Each number is 200 + 20 x the weight over its row's rms, rounded and kept within 0 to 999. Layers, rows and columns count from 0. The size before them is the row's rms in percent of the matrix's.

# layer 14 MLP up, 640x160, rms 0.159, rows 121-178, columns 0-39
101,173,176,209,191,192,214,226,195,183,194,196,233,196,193,195,184,152,197,173,195,208,200,195,186,211,194,178,189,198,170,196,188,230,194,152,199,191,234,204,177
121,174,253,215,204,199,227,224,212,190,196,199,201,211,201,184,179,234,193,200,191,216,209,212,233,227,195,194,238,222,186,202,237,211,201,189,206,179,199,188,204
105,210,220,188,196,174,197,212,201,203,201,160,198,190,191,192,210,226,222,226,204,191,194,220,205,152,203,196,196,239,227,182,180,156,221,176,218,201,209,183,203
108,144,205,180,180,192,202,215,234,208,211,152,204,142,207,207,149,216,226,230,207,201,199,215,226,226,204,144,231,187,208,176,224,200,192,196,167,219,206,199,168
094,186,203,217,222,192,178,171,187,226,181,243,168,227,218,210,237,208,191,205,207,237,204,217,219,189,184,240,193,198,192,209,200,194,212,219,223,190,182,210,234
098,195,179,199,182,169,184,189,217,198,228,205,191,193,206,180,164,194,218,174,172,215,178,199,287,171,188,189,203,254,163,207,220,169,222,197,193,198,207,211,201
108,181,211,215,175,228,196,211,198,212,242,195,238,185,187,226,240,218,230,192,210,178,206,179,246,239,252,175,163,174,177,229,209,188,205,205,208,183,204,204,220
092,174,223,199,227,217,183,223,242,193,180,201,174,167,185,168,201,226,197,209,187,215,212,222,228,200,172,209,168,183,194,181,190,237,221,243,227,245,194,222,198
097,215,199,199,169,230,202,193,205,194,220,224,219,210,217,174,203,208,261,202,192,184,192,226,206,219,219,224,218,239,212,191,168,207,213,224,205,185,194,192,209
128,214,206,197,205,222,204,175,177,195,194,186,166,179,209,218,185,169,227,183,190,200,213,170,205,172,202,177,187,217,217,216,210,205,210,200,217,191,185,172,202
106,176,208,226,188,205,175,201,196,227,217,191,231,177,186,204,179,224,215,200,217,175,223,199,210,191,225,211,198,175,196,228,217,237,172,159,209,219,195,210,162
094,174,209,215,126,194,205,181,202,194,223,186,222,190,167,212,183,178,235,218,207,165,202,206,203,167,185,207,207,189,172,198,199,177,191,219,211,169,190,212,160
099,199,202,168,207,207,192,217,236,199,210,188,226,227,201,226,164,190,173,240,196,185,212,183,220,210,221,181,201,176,187,185,203,190,168,212,197,198,184,192,186
094,160,203,202,203,183,217,182,190,226,206,185,202,188,198,231,216,196,218,208,238,182,199,203,236,203,199,184,222,222,221,184,221,238,190,190,204,226,214,205,156
105,228,231,181,217,201,213,226,209,207,211,210,181,217,167,213,202,183,168,252,211,207,210,206,231,213,235,210,203,202,217,211,183,217,203,183,231,208,240,212,233
094,202,233,183,196,219,211,190,195,219,222,221,206,163,185,177,209,169,171,229,172,168,210,204,192,185,221,227,195,209,220,206,192,199,204,172,213,201,167,185,192
097,209,184,204,180,202,212,202,181,199,199,155,215,151,207,186,174,198,188,201,198,218,179,181,193,191,208,210,222,199,197,186,223,208,229,190,203,191,249,183,191
092,187,184,191,165,192,173,196,187,213,213,242,206,189,239,219,206,206,196,201,192,214,224,165,225,161,202,206,213,202,178,213,178,204,173,198,218,240,184,161,218
110,200,230,193,212,222,256,181,205,200,189,182,236,200,218,168,197,218,216,199,165,185,174,174,183,225,209,213,195,228,191,212,218,185,197,178,236,197,204,198,223
095,169,200,197,216,254,168,207,193,192,244,213,214,238,188,211,185,205,200,209,164,198,193,189,210,230,215,235,238,207,164,192,200,215,197,214,207,200,199,208,191
098,211,186,215,212,166,190,217,181,216,197,189,209,224,172,147,190,217,182,229,202,217,200,218,194,187,181,224,186,196,184,192,169,160,205,216,228,210,188,205,184
109,200,185,198,193,189,170,186,183,191,217,209,214,178,233,215,218,216,226,169,197,174,160,206,212,215,188,184,196,211,222,192,242,178,198,212,201,179,145,180,212
090,217,210,192,192,182,180,194,209,262,219,201,198,182,205,225,190,165,207,235,201,186,210,196,180,189,168,214,187,185,219,201,203,203,213,204,181,189,200,189,186
106,175,200,185,220,212,210,203,196,186,204,179,195,171,204,229,215,208,223,201,194,201,190,215,176,171,202,173,188,176,170,213,211,195,204,204,177,200,160,149,202
098,209,178,211,179,237,189,194,168,201,210,193,169,230,182,183,208,194,159,201,203,190,225,197,205,182,193,189,196,186,156,191,174,213,198,177,183,201,176,194,196
096,185,235,214,191,184,214,170,205,249,238,190,158,186,188,170,212,183,187,238,173,176,201,159,201,217,225,217,193,204,173,213,176,199,241,181,204,192,186,181,192
100,200,194,214,228,209,195,171,187,247,204,201,161,196,174,192,191,211,197,216,177,193,190,210,220,197,194,202,197,229,225,203,191,229,192,189,184,193,200,189,205
096,187,227,240,196,170,218,208,201,189,233,249,205,221,189,221,209,194,192,213,217,217,178,168,183,158,211,199,188,203,202,206,208,218,189,201,183,236,154,185,219
095,208,227,165,215,192,227,212,209,239,232,198,198,200,208,192,176,212,223,193,208,214,201,219,211,227,202,185,197,221,208,259,177,192,199,225,191,205,180,202,186
087,193,191,204,150,174,216,221,187,191,215,196,182,183,205,194,213,235,177,170,215,215,165,211,224,182,224,169,191,216,191,174,167,230,211,213,218,175,208,207,199
105,166,234,174,202,195,198,206,231,187,203,193,203,181,191,209,236,225,174,204,180,183,218,183,235,216,206,225,173,200,202,214,230,238,162,188,212,176,203,223,208
090,232,190,158,229,186,203,164,193,204,185,172,182,205,232,184,174,221,194,215,191,230,209,205,187,177,195,208,205,202,187,210,208,209,213,206,189,198,183,206,165
097,214,170,222,211,204,223,203,209,198,180,204,190,247,181,192,184,207,180,144,186,195,201,248,179,176,180,181,204,202,176,175,203,205,195,179,195,210,222,201,179
096,182,214,170,209,214,239,216,174,175,181,212,211,203,181,183,179,225,221,143,174,184,176,182,214,175,207,174,184,180,201,171,206,174,204,177,254,181,206,216,174
097,227,187,189,174,230,186,221,194,185,178,183,185,221,197,184,215,185,209,179,196,180,193,191,174,193,181,206,214,164,178,194,217,212,208,195,212,207,230,202,205
104,158,178,166,207,205,235,193,209,221,191,171,210,156,239,200,188,199,207,199,187,209,250,207,190,171,227,172,200,210,183,200,162,198,199,208,221,204,202,177,191
097,209,212,202,198,194,231,176,173,213,185,203,174,198,247,204,213,190,258,173,216,199,183,188,212,190,242,189,215,200,209,208,215,211,163,191,233,176,188,194,198
097,209,256,199,221,195,195,221,228,200,192,198,158,209,206,213,201,252,247,212,223,211,194,209,204,210,186,229,238,193,204,217,208,194,234,245,175,222,191,191,208
102,180,170,235,218,221,213,215,188,192,209,201,204,165,234,241,223,198,216,185,188,210,184,189,210,213,143,230,229,245,208,197,210,229,223,206,197,211,196,218,188
094,177,174,181,206,181,204,220,194,214,214,202,203,221,179,241,208,204,200,200,221,220,209,184,215,212,189,220,192,226,206,250,218,212,203,217,247,212,182,199,230
093,218,212,173,192,204,202,175,197,182,201,233,214,205,197,253,211,189,198,212,185,213,202,206,194,187,215,215,186,204,180,202,187,194,196,175,200,176,235,210,244
104,190,207,201,213,189,203,204,176,209,186,183,167,143,208,218,196,191,217,186,176,186,168,183,204,170,221,185,194,210,240,219,215,210,177,172,203,194,196,177,181
094,165,207,145,243,224,222,177,211,183,192,185,199,167,200,199,179,211,206,206,214,165,202,213,199,203,185,195,229,222,214,174,205,197,206,161,170,224,156,231,180
096,212,171,182,173,206,198,168,187,189,200,204,207,209,194,151,213,206,201,187,206,158,186,197,150,191,218,209,200,210,192,201,194,188,185,208,200,198,192,172,202
098,228,224,228,204,202,193,185,224,188,195,196,200,209,213,181,188,202,218,191,176,202,202,208,210,162,197,216,188,195,202,207,222,261,203,189,190,218,190,218,201
092,200,207,182,194,205,167,220,206,230,194,210,238,179,210,191,195,198,227,192,207,177,187,195,206,201,196,191,213,204,181,194,232,188,223,195,192,183,196,213,200
100,213,190,226,206,219,245,214,193,236,199,211,177,203,189,206,209,199,205,205,175,179,207,218,201,214,232,222,191,172,183,195,199,215,173,191,199,224,199,188,191
105,185,235,232,213,228,233,206,189,207,180,187,195,175,188,188,189,207,207,203,186,233,182,159,197,186,211,135,184,181,167,188,217,193,196,181,182,205,204,197,190
095,202,174,175,226,198,176,216,184,197,199,207,210,214,203,184,191,198,171,171,214,209,232,210,203,222,187,212,172,185,201,205,222,196,183,221,192,214,199,190,200
096,226,214,199,206,182,189,225,214,187,190,201,189,210,202,198,233,189,198,179,214,220,197,191,222,206,175,229,186,245,205,196,191,217,195,208,188,192,194,208,183
114,209,171,192,197,208,208,236,202,173,183,142,205,189,187,217,232,229,197,173,193,173,219,191,220,204,248,181,198,225,231,189,228,164,218,200,190,184,197,185,181
109,207,226,201,203,201,205,202,240,195,216,239,206,221,210,222,211,186,222,204,174,202,209,206,183,212,253,218,207,225,188,212,179,179,226,191,199,222,226,184,215
095,224,194,220,215,201,194,206,164,173,212,180,208,186,209,185,182,211,182,248,201,192,186,196,219,207,190,217,202,194,167,179,224,206,232,180,168,192,196,210,217
094,207,229,189,195,182,185,227,204,219,229,197,190,182,215,182,179,188,214,162,209,195,192,210,184,185,173,167,186,183,219,204,201,161,211,213,186,209,189,201,230
091,200,177,181,189,225,203,186,218,193,207,191,215,199,203,194,210,205,191,208,188,191,242,201,208,222,198,206,211,199,206,160,181,187,216,183,195,212,193,193,202
100,183,215,211,209,206,197,186,174,181,162,216,206,173,201,197,203,188,218,236,187,211,191,211,206,199,168,209,188,228,205,199,215,216,186,207,224,216,185,190,180
105,187,182,189,212,225,208,243,204,210,225,209,233,170,210,195,203,226,194,193,195,209,211,218,230,200,197,198,170,190,182,197,201,221,216,201,204,227,172,219,189
103,216,197,191,188,225,191,207,194,207,195,224,150,190,214,207,217,205,224,180,200,180,183,180,182,243,191,191,181,186,179,165,162,229,189,222,161,177,203,201,200
# layer 14 MLP down (transposed), 640x160, rms 0.102, rows 121-178, columns 0-39
077,166,198,195,203,195,202,143,213,209,174,223,171,225,219,166,229,258,208,229,177,182,197,217,220,231,184,241,236,203,187,199,192,222,186,203,166,177,214,183,213
121,221,210,217,204,190,207,188,181,204,196,183,214,205,205,156,216,177,223,163,188,184,178,194,211,201,203,176,168,221,199,217,229,184,214,212,193,203,186,187,183
101,200,172,196,190,192,207,178,206,229,221,195,204,219,215,224,172,214,192,206,188,193,175,187,206,221,220,226,194,159,171,205,198,205,196,196,229,233,196,192,251
101,222,212,205,164,191,194,194,239,158,213,197,199,175,176,216,202,215,192,230,192,176,184,210,229,196,182,187,181,153,199,189,196,171,206,194,210,199,181,161,225
083,196,183,171,219,219,180,221,229,167,174,165,218,160,181,201,174,200,178,180,192,201,193,179,153,163,207,206,212,251,245,201,201,197,168,186,236,202,186,202,184
100,190,191,203,209,235,226,204,163,203,217,178,182,206,235,176,216,199,199,225,210,209,179,184,179,182,202,232,224,209,186,178,165,207,192,206,199,173,209,190,192
107,181,223,220,218,227,181,188,174,252,212,173,164,197,197,198,193,189,177,225,220,172,230,217,235,207,181,189,218,184,215,225,177,212,210,167,188,188,179,186,173
107,190,242,189,186,186,197,232,179,210,208,202,214,216,216,175,188,191,178,191,214,210,206,219,196,187,231,175,203,188,227,216,197,187,205,208,192,182,216,211,183
096,197,170,213,189,198,184,225,187,216,217,198,199,216,194,202,182,183,212,189,216,203,177,219,186,210,206,191,225,207,200,207,162,174,220,195,212,234,187,210,203
124,197,199,212,206,170,183,199,203,200,206,221,180,232,213,172,214,220,173,199,198,212,189,209,170,202,227,181,228,199,169,188,199,193,181,191,215,216,205,200,201
113,202,218,189,223,196,283,189,202,184,154,154,173,172,199,201,222,209,201,193,214,213,203,189,217,209,208,202,205,201,217,207,236,192,204,203,216,212,193,175,187
102,177,192,209,213,179,190,205,192,215,205,217,193,195,206,159,218,180,248,198,164,253,197,209,191,213,195,170,171,201,174,174,182,191,181,197,203,231,203,206,198
099,201,224,201,209,197,222,202,158,200,221,214,219,198,218,200,213,204,224,211,201,210,196,174,174,176,197,174,189,209,192,225,211,217,202,184,229,195,205,220,214
102,227,225,214,196,202,175,190,229,205,188,231,206,204,178,208,179,226,157,239,195,207,198,177,222,184,183,203,277,174,174,214,204,194,213,202,188,206,223,218,185
091,221,202,204,183,144,159,191,206,191,215,203,179,202,216,237,185,189,189,185,190,192,159,182,202,212,198,181,207,178,212,238,222,220,218,216,224,191,185,179,186
100,240,227,224,213,242,200,189,194,212,190,190,184,227,212,199,202,216,214,206,212,204,202,232,189,202,128,215,189,192,186,226,198,177,217,199,199,194,220,206,184
088,186,182,251,223,215,153,187,193,240,202,209,183,223,187,181,221,198,209,183,201,201,216,229,219,203,223,199,211,205,204,200,194,213,186,194,180,199,236,153,215
092,177,185,206,225,201,210,208,195,198,184,163,238,186,197,195,181,199,202,189,201,178,194,198,192,178,221,216,181,209,248,211,200,215,222,189,200,195,186,202,217
104,202,184,172,201,184,188,182,216,209,213,246,225,200,184,211,181,221,184,209,176,197,237,177,181,187,170,178,208,197,210,190,186,209,198,196,205,233,188,184,206
095,187,212,213,215,199,185,236,178,188,213,214,187,195,185,206,224,187,230,193,190,202,178,210,222,194,209,181,212,214,220,189,222,209,214,178,193,152,197,214,173
093,196,203,214,218,197,181,191,202,203,199,199,232,210,209,171,189,202,231,237,177,211,195,171,193,204,182,216,202,202,161,213,215,209,212,180,209,199,177,149,232
109,151,171,206,217,194,202,185,192,188,169,205,190,175,227,201,194,220,183,208,180,175,189,211,232,211,233,217,198,184,201,212,193,185,232,208,208,187,189,202,196
080,197,191,196,179,192,182,185,170,201,200,189,205,207,192,201,207,248,240,220,161,229,232,239,208,213,214,208,243,210,173,149,224,224,188,209,200,201,208,163,193
082,200,207,208,205,187,210,169,191,198,192,215,205,222,206,180,205,199,185,231,194,209,207,213,200,192,207,216,186,190,220,216,154,231,165,145,196,209,212,209,214
107,212,212,201,183,201,158,214,156,163,186,222,196,185,199,216,215,205,235,204,209,205,182,251,230,201,182,215,217,178,238,211,208,186,189,182,167,227,205,216,178
097,184,173,204,194,222,195,211,210,214,202,202,205,222,189,216,219,218,217,193,214,209,160,193,220,190,224,183,198,222,177,201,239,187,206,209,203,185,182,168,202
109,189,195,187,228,198,206,193,179,165,187,205,195,213,207,220,210,193,175,190,202,230,178,158,212,223,176,183,201,198,220,233,232,170,236,187,222,234,196,206,199
102,215,204,231,189,247,203,229,175,190,174,163,195,220,200,206,223,161,216,203,172,213,174,174,181,214,199,186,205,193,237,200,201,182,192,221,194,184,235,198,198
092,169,235,206,236,219,200,219,192,184,222,185,206,201,208,187,206,203,181,168,200,219,212,218,189,200,196,184,153,181,236,203,194,198,197,212,192,221,212,205,171
087,167,201,193,217,222,202,226,241,211,213,176,214,204,196,215,169,207,187,221,211,214,185,197,215,211,188,236,172,161,230,183,164,185,173,161,186,233,180,212,194
100,167,165,228,166,180,205,196,196,219,163,189,197,203,170,206,199,223,222,196,194,184,190,182,187,182,190,196,218,186,194,201,229,194,196,238,200,178,203,197,215
100,232,181,190,219,183,205,224,219,160,183,187,178,215,203,204,203,190,203,160,194,227,183,165,252,195,205,211,187,197,238,220,205,210,179,195,217,218,227,202,204
095,173,228,187,183,201,231,168,192,225,177,157,194,204,241,209,195,207,215,244,203,190,193,189,199,238,204,243,235,209,207,224,179,223,202,201,215,197,180,180,205
104,221,196,207,179,178,188,176,209,203,185,202,196,174,181,220,246,211,199,199,212,205,188,174,228,190,200,204,228,189,226,231,193,211,174,203,208,183,195,217,237
115,220,211,174,232,187,166,210,198,187,208,171,200,234,212,198,234,212,247,209,220,160,179,206,186,173,190,204,156,205,189,226,210,207,195,207,250,225,217,178,181
104,175,184,207,171,220,202,210,229,214,253,185,206,230,179,180,176,216,223,226,210,183,167,198,204,203,178,207,218,203,180,168,208,181,169,213,172,222,216,214,210
098,190,203,175,181,181,184,233,208,177,203,180,171,199,195,220,224,194,204,197,190,231,212,180,201,197,223,179,212,218,177,192,194,204,183,203,225,232,229,180,179
099,207,210,217,205,175,189,222,226,149,196,208,245,202,198,183,201,220,201,219,190,173,217,199,187,194,167,220,176,224,179,220,220,159,213,229,184,228,229,204,180
092,207,234,200,221,208,203,174,181,199,201,154,198,205,215,209,198,197,199,202,193,175,182,210,192,222,175,187,215,212,204,196,219,204,192,214,209,218,217,162,185
086,200,197,228,233,199,234,193,197,171,196,211,184,179,201,173,182,184,228,165,218,169,193,225,147,172,170,185,209,240,237,216,157,212,200,201,224,185,184,214,198
098,207,199,231,218,182,177,229,195,209,200,215,177,211,163,201,219,210,169,208,166,192,183,201,191,210,178,206,199,212,195,193,199,189,147,206,197,192,156,188,227
108,214,242,176,170,212,189,179,177,164,240,202,206,246,199,190,208,219,188,208,217,192,209,154,199,231,192,151,266,205,157,204,188,197,196,189,193,212,193,229,177
105,194,189,194,197,194,210,199,217,172,168,162,226,187,188,231,201,158,186,188,218,196,204,216,217,195,187,212,183,182,181,205,189,189,198,200,189,200,188,211,221
093,169,205,197,171,192,171,179,239,221,181,220,203,219,217,241,172,203,208,179,196,199,201,206,177,183,212,228,182,196,240,183,186,225,177,186,194,204,183,182,227
084,204,163,194,171,166,197,222,191,190,174,198,204,241,215,225,190,189,166,181,219,208,198,226,178,197,216,189,227,212,222,187,212,189,214,235,168,202,208,211,172
098,223,231,206,223,213,220,213,196,183,201,200,211,223,184,183,170,184,217,200,204,216,223,177,242,185,201,181,209,171,169,194,191,193,196,221,203,198,213,165,217
099,200,158,206,212,203,224,208,187,160,165,197,187,196,214,214,208,179,206,182,241,211,226,172,189,188,193,149,206,176,204,188,220,213,207,183,193,189,184,213,201
099,194,179,209,214,196,204,191,189,208,173,238,172,249,222,198,182,213,188,198,189,166,187,234,193,182,223,229,168,194,200,181,203,206,206,207,183,180,205,193,245
102,229,207,190,179,221,178,234,215,223,195,224,198,215,202,240,209,182,178,182,153,210,166,211,218,214,238,190,201,183,197,191,206,204,175,215,206,198,241,206,159
094,192,190,174,200,232,225,212,230,204,211,162,229,169,188,185,176,207,213,215,169,178,186,196,185,223,217,174,179,235,218,180,208,184,188,213,190,203,188,226,220
102,210,206,181,173,187,193,184,196,198,166,186,192,222,185,199,236,230,174,213,188,175,220,185,184,245,214,202,215,213,215,214,191,230,181,226,231,219,205,216,213
102,232,196,200,180,138,206,189,215,175,168,165,153,201,224,212,210,217,220,187,197,210,239,176,220,213,218,168,204,214,201,233,247,171,184,200,200,209,182,194,182
095,190,198,185,216,197,165,214,173,206,198,190,239,173,198,203,238,214,224,148,229,177,210,206,215,191,189,190,192,221,221,198,262,214,172,214,219,206,179,243,180
103,201,174,234,192,211,184,185,186,202,225,224,187,162,209,176,169,195,216,198,185,198,200,177,196,224,178,197,179,208,215,179,203,200,170,192,218,180,218,191,221
093,185,191,190,191,196,202,223,182,216,227,195,196,230,192,207,200,228,160,193,202,194,181,215,209,203,209,195,195,228,213,214,209,205,176,221,196,223,213,184,203
112,197,206,200,197,219,196,211,195,197,205,202,190,194,249,204,205,202,207,185,217,207,198,174,199,178,196,199,244,230,192,204,199,198,198,185,234,186,195,180,180
095,199,188,197,182,199,178,221,193,191,185,208,164,222,231,187,227,205,224,160,217,209,209,183,203,192,197,215,228,200,169,215,220,205,166,194,203,201,195,181,203
104,232,212,189,192,195,206,252,205,212,219,209,188,206,221,227,200,212,185,200,186,196,196,184,195,215,171,217,186,182,191,201,217,213,236,217,201,208,232,188,214
# layer 14 MLP gate, 640x160, rms 0.165, rows 122-178, columns 0-39
106,206,155,187,205,198,178,205,166,162,171,221,196,177,211,187,190,233,183,216,163,231,234,215,184,225,198,173,199,209,210,196,188,186,194,222,197,165,223,210,209
107,208,221,261,205,222,178,188,206,218,210,198,164,200,187,200,166,216,231,188,235,205,204,185,209,197,209,200,188,213,190,206,157,189,214,226,198,209,214,214,205
101,189,207,195,197,194,176,154,235,181,192,195,193,218,228,195,207,165,228,176,193,205,210,171,174,226,203,223,249,204,231,211,183,215,190,201,198,219,190,211,194
090,195,193,162,248,220,196,169,208,153,173,191,220,176,211,170,174,196,203,171,198,225,178,177,170,190,182,202,222,227,227,210,160,204,213,185,209,235,209,213,182
106,170,191,230,183,225,221,182,188,238,199,182,184,253,217,196,177,166,212,182,196,218,195,196,214,212,208,192,197,212,194,205,196,202,254,171,178,182,167,167,211
109,160,211,207,216,182,182,185,218,189,191,145,200,202,179,194,204,181,182,179,206,216,207,200,179,213,180,176,206,184,192,202,155,210,198,202,174,201,152,183,205
097,204,219,218,177,213,188,162,196,199,197,227,237,169,212,190,183,180,179,179,191,215,186,192,196,238,195,238,213,186,169,194,232,200,202,197,215,187,188,191,174
090,186,182,200,196,214,210,193,205,195,222,224,226,182,232,151,217,207,210,155,181,199,216,221,166,212,228,200,212,203,193,213,203,180,167,192,180,192,183,205,179
124,195,183,192,205,211,201,206,193,178,191,172,210,185,205,207,195,173,228,198,193,189,213,176,235,211,161,215,203,198,226,209,191,208,190,205,204,165,195,186,206
102,179,221,199,173,195,151,233,182,227,193,180,205,209,157,222,186,187,211,216,193,212,176,170,180,171,179,228,166,209,195,192,205,188,204,182,192,176,211,191,184
100,204,226,194,221,200,172,201,172,223,197,191,180,205,221,205,186,220,205,183,221,220,211,215,193,185,194,220,215,183,197,187,196,183,182,190,184,206,184,169,173
097,214,225,165,205,188,227,187,192,181,190,206,235,177,138,213,151,218,176,199,191,181,180,165,207,214,166,172,213,215,193,171,168,191,184,204,179,201,182,243,226
099,162,223,199,220,190,184,199,227,200,192,203,188,160,223,171,181,184,206,187,216,189,228,186,224,222,170,166,206,197,194,211,186,189,181,192,186,189,196,214,159
088,201,201,190,194,183,197,250,217,196,177,177,175,210,194,228,214,191,204,211,217,189,210,183,221,214,198,194,210,183,186,189,209,170,230,181,208,217,225,200,192
095,227,192,233,206,222,198,197,196,181,190,214,216,228,206,196,182,164,225,177,219,176,163,184,196,233,167,210,212,173,223,211,170,162,217,228,222,187,225,179,168
089,184,168,240,218,179,206,216,199,189,184,199,182,198,211,193,223,174,170,216,195,212,180,191,184,178,195,228,193,179,216,160,174,187,210,227,213,197,160,181,204
092,190,197,199,207,191,207,204,146,196,173,165,230,198,214,214,201,213,163,194,204,192,216,209,235,207,206,187,189,215,234,236,217,200,186,212,216,235,220,164,212
105,188,177,179,177,199,220,184,203,207,180,172,198,233,174,181,213,219,180,185,219,171,235,185,209,197,208,174,167,195,188,182,151,209,180,213,196,199,201,188,161
102,210,206,174,192,181,209,201,244,170,201,193,217,216,200,180,167,184,159,213,183,227,220,228,177,216,190,223,201,225,193,219,174,214,205,217,190,188,189,185,221
098,212,210,215,172,229,183,209,196,176,203,172,154,178,194,233,220,174,221,219,196,192,197,177,222,209,231,203,218,181,226,177,212,240,215,217,226,191,192,220,174
101,163,205,170,172,194,200,181,202,235,202,215,212,202,190,205,186,240,194,193,191,204,199,201,188,233,207,214,213,190,191,182,178,188,167,192,194,211,192,158,168
088,199,200,178,232,203,216,194,221,208,220,201,204,179,217,195,212,198,226,201,234,180,192,186,224,246,235,200,210,210,225,226,187,182,172,181,215,211,198,218,215
090,186,201,165,191,212,201,193,176,207,181,183,210,220,218,155,206,193,184,199,220,179,178,149,197,232,207,183,190,215,194,191,166,176,227,214,219,185,184,228,180
105,184,205,223,227,211,247,192,222,215,200,179,206,218,182,200,191,206,225,206,230,220,203,217,197,180,199,222,199,204,203,231,240,210,207,177,209,185,211,219,234
106,166,213,157,232,212,188,223,215,217,191,197,207,180,211,201,232,193,222,206,199,180,199,211,205,187,244,200,185,236,164,209,190,192,204,189,208,197,233,163,193
101,192,187,210,189,222,169,216,184,171,180,189,188,192,203,192,200,252,179,206,198,197,189,161,197,193,204,214,212,199,213,184,149,179,231,206,232,187,201,214,175
098,218,191,219,212,223,189,218,182,193,181,192,253,180,187,189,202,175,201,197,168,208,228,206,168,199,169,165,227,198,218,192,191,211,172,197,168,210,229,224,175
094,160,211,197,206,215,210,206,198,195,198,182,154,191,147,207,195,195,185,212,216,200,187,145,170,183,171,184,204,201,192,174,207,211,193,185,185,193,187,199,167
091,223,179,167,146,187,223,197,194,199,239,213,163,204,155,195,217,190,209,201,209,195,210,222,230,196,217,202,191,204,192,182,200,222,181,205,161,176,244,213,181
101,203,188,208,177,152,193,221,238,213,194,217,191,180,222,192,211,187,212,206,190,202,196,234,194,175,219,210,228,192,218,208,190,210,174,169,160,210,178,216,185
094,211,192,190,178,189,192,184,206,188,165,198,206,188,211,189,206,212,177,216,179,198,197,198,179,202,198,195,211,197,160,212,211,206,234,196,173,171,177,233,194
098,195,176,185,196,199,184,180,220,156,177,215,202,182,194,183,239,184,190,185,172,203,186,187,183,183,180,203,207,198,170,193,203,158,192,222,205,217,170,194,229
105,205,178,171,184,252,216,185,184,200,168,213,203,203,178,228,201,209,207,189,183,233,213,213,212,219,178,174,175,210,194,223,221,181,224,219,185,186,174,195,200
104,208,228,200,193,224,172,234,209,174,206,194,172,215,172,200,198,203,206,211,187,187,249,197,214,164,225,249,217,222,189,196,193,227,178,198,223,175,227,163,192
103,170,221,234,187,208,188,172,207,190,126,186,226,182,191,204,163,188,218,221,205,228,180,189,190,185,199,175,208,179,233,193,177,197,217,181,185,173,203,194,194
097,176,204,194,179,194,177,234,168,174,192,229,188,190,174,217,169,245,208,204,198,199,195,184,236,199,206,177,200,178,238,213,203,210,221,196,205,196,171,206,229
101,200,218,191,154,189,212,157,243,183,197,216,158,204,204,224,182,184,175,199,166,179,218,194,187,176,203,202,190,220,219,175,187,204,168,171,188,179,206,203,228
093,209,210,222,180,186,195,204,210,196,211,184,194,226,156,209,217,176,176,204,178,182,262,169,179,237,198,195,191,213,174,213,202,207,183,222,173,202,192,176,216
082,210,209,159,187,226,197,173,239,197,178,235,195,185,185,178,191,213,178,226,185,221,203,179,184,170,213,195,203,210,161,229,185,184,219,180,196,207,199,196,211
094,199,201,207,206,210,188,192,166,218,197,220,202,193,221,200,192,223,210,197,231,239,185,195,189,210,210,196,165,177,181,223,191,216,218,211,215,196,197,192,135
108,165,219,171,178,201,249,191,207,177,199,161,174,214,191,208,223,203,184,242,230,181,195,206,219,170,198,191,242,216,200,207,202,173,184,182,200,213,217,210,170
107,185,195,196,161,185,187,190,225,189,163,223,201,163,208,185,196,235,199,205,194,176,202,211,189,232,190,201,196,205,221,145,190,222,169,192,215,173,208,211,214
089,184,223,190,186,224,184,209,192,243,200,232,169,192,223,195,195,210,179,225,211,198,192,200,219,196,210,205,215,201,197,216,194,210,208,195,227,192,177,224,199
086,177,228,188,196,211,174,195,184,185,167,210,203,183,213,211,204,177,200,189,203,199,222,190,188,162,207,197,151,199,171,195,181,218,205,167,168,167,187,211,245
086,181,183,159,188,222,201,224,216,205,205,192,223,204,216,223,196,206,172,207,191,190,197,166,203,203,205,245,205,196,190,212,198,200,215,207,200,235,224,220,193
099,178,217,226,174,173,169,192,239,208,191,195,199,218,201,208,197,229,217,221,181,187,214,207,229,186,205,204,248,169,220,182,206,199,161,197,187,183,191,215,210
091,211,196,182,168,167,204,192,223,152,220,210,180,193,198,223,189,240,206,177,183,247,152,210,244,215,215,194,221,201,201,214,234,190,193,185,207,206,205,203,193
105,192,215,211,191,179,172,219,150,177,208,220,183,205,181,197,164,192,174,196,194,219,225,181,173,181,203,200,191,197,204,202,174,171,214,186,188,188,197,218,198
085,202,153,222,200,235,224,217,199,195,208,204,236,187,187,222,195,223,230,243,188,179,239,216,174,178,195,184,195,197,209,204,190,207,182,165,222,199,204,186,211
104,183,216,220,192,179,212,186,204,157,188,184,176,188,214,187,194,201,212,177,203,214,211,191,169,213,192,200,204,172,199,147,178,217,198,171,213,205,244,230,199
099,168,194,193,253,193,208,178,208,171,173,163,222,212,164,190,171,180,206,196,166,211,219,168,207,195,200,198,207,198,207,206,206,204,180,235,216,160,199,225,199
089,202,195,166,206,247,183,215,210,191,188,216,181,230,205,188,216,163,211,199,184,203,170,208,222,190,169,189,206,210,208,195,217,175,215,158,152,169,224,169,191
092,180,212,203,195,186,186,183,212,217,207,211,211,206,181,180,160,221,210,215,155,231,172,202,204,202,211,235,246,191,192,172,193,193,214,220,231,204,161,176,212
093,202,183,182,204,197,205,175,188,195,183,182,196,195,192,216,208,175,210,196,225,173,227,184,191,184,182,196,227,159,197,206,192,218,223,195,190,260,171,174,183
098,195,194,204,219,222,233,194,195,167,190,217,220,205,275,212,206,186,168,187,194,183,209,168,212,197,205,202,225,220,201,187,194,219,202,178,191,166,226,216,179
097,182,218,200,220,188,204,190,166,180,170,206,226,225,202,193,192,204,190,215,157,198,173,205,176,170,172,205,202,235,227,175,171,210,168,198,176,195,213,214,152
110,209,198,181,209,195,210,198,183,174,175,187,198,150,219,201,202,160,194,229,189,200,209,199,172,201,221,210,188,199,197,218,167,225,190,183,194,204,198,164,200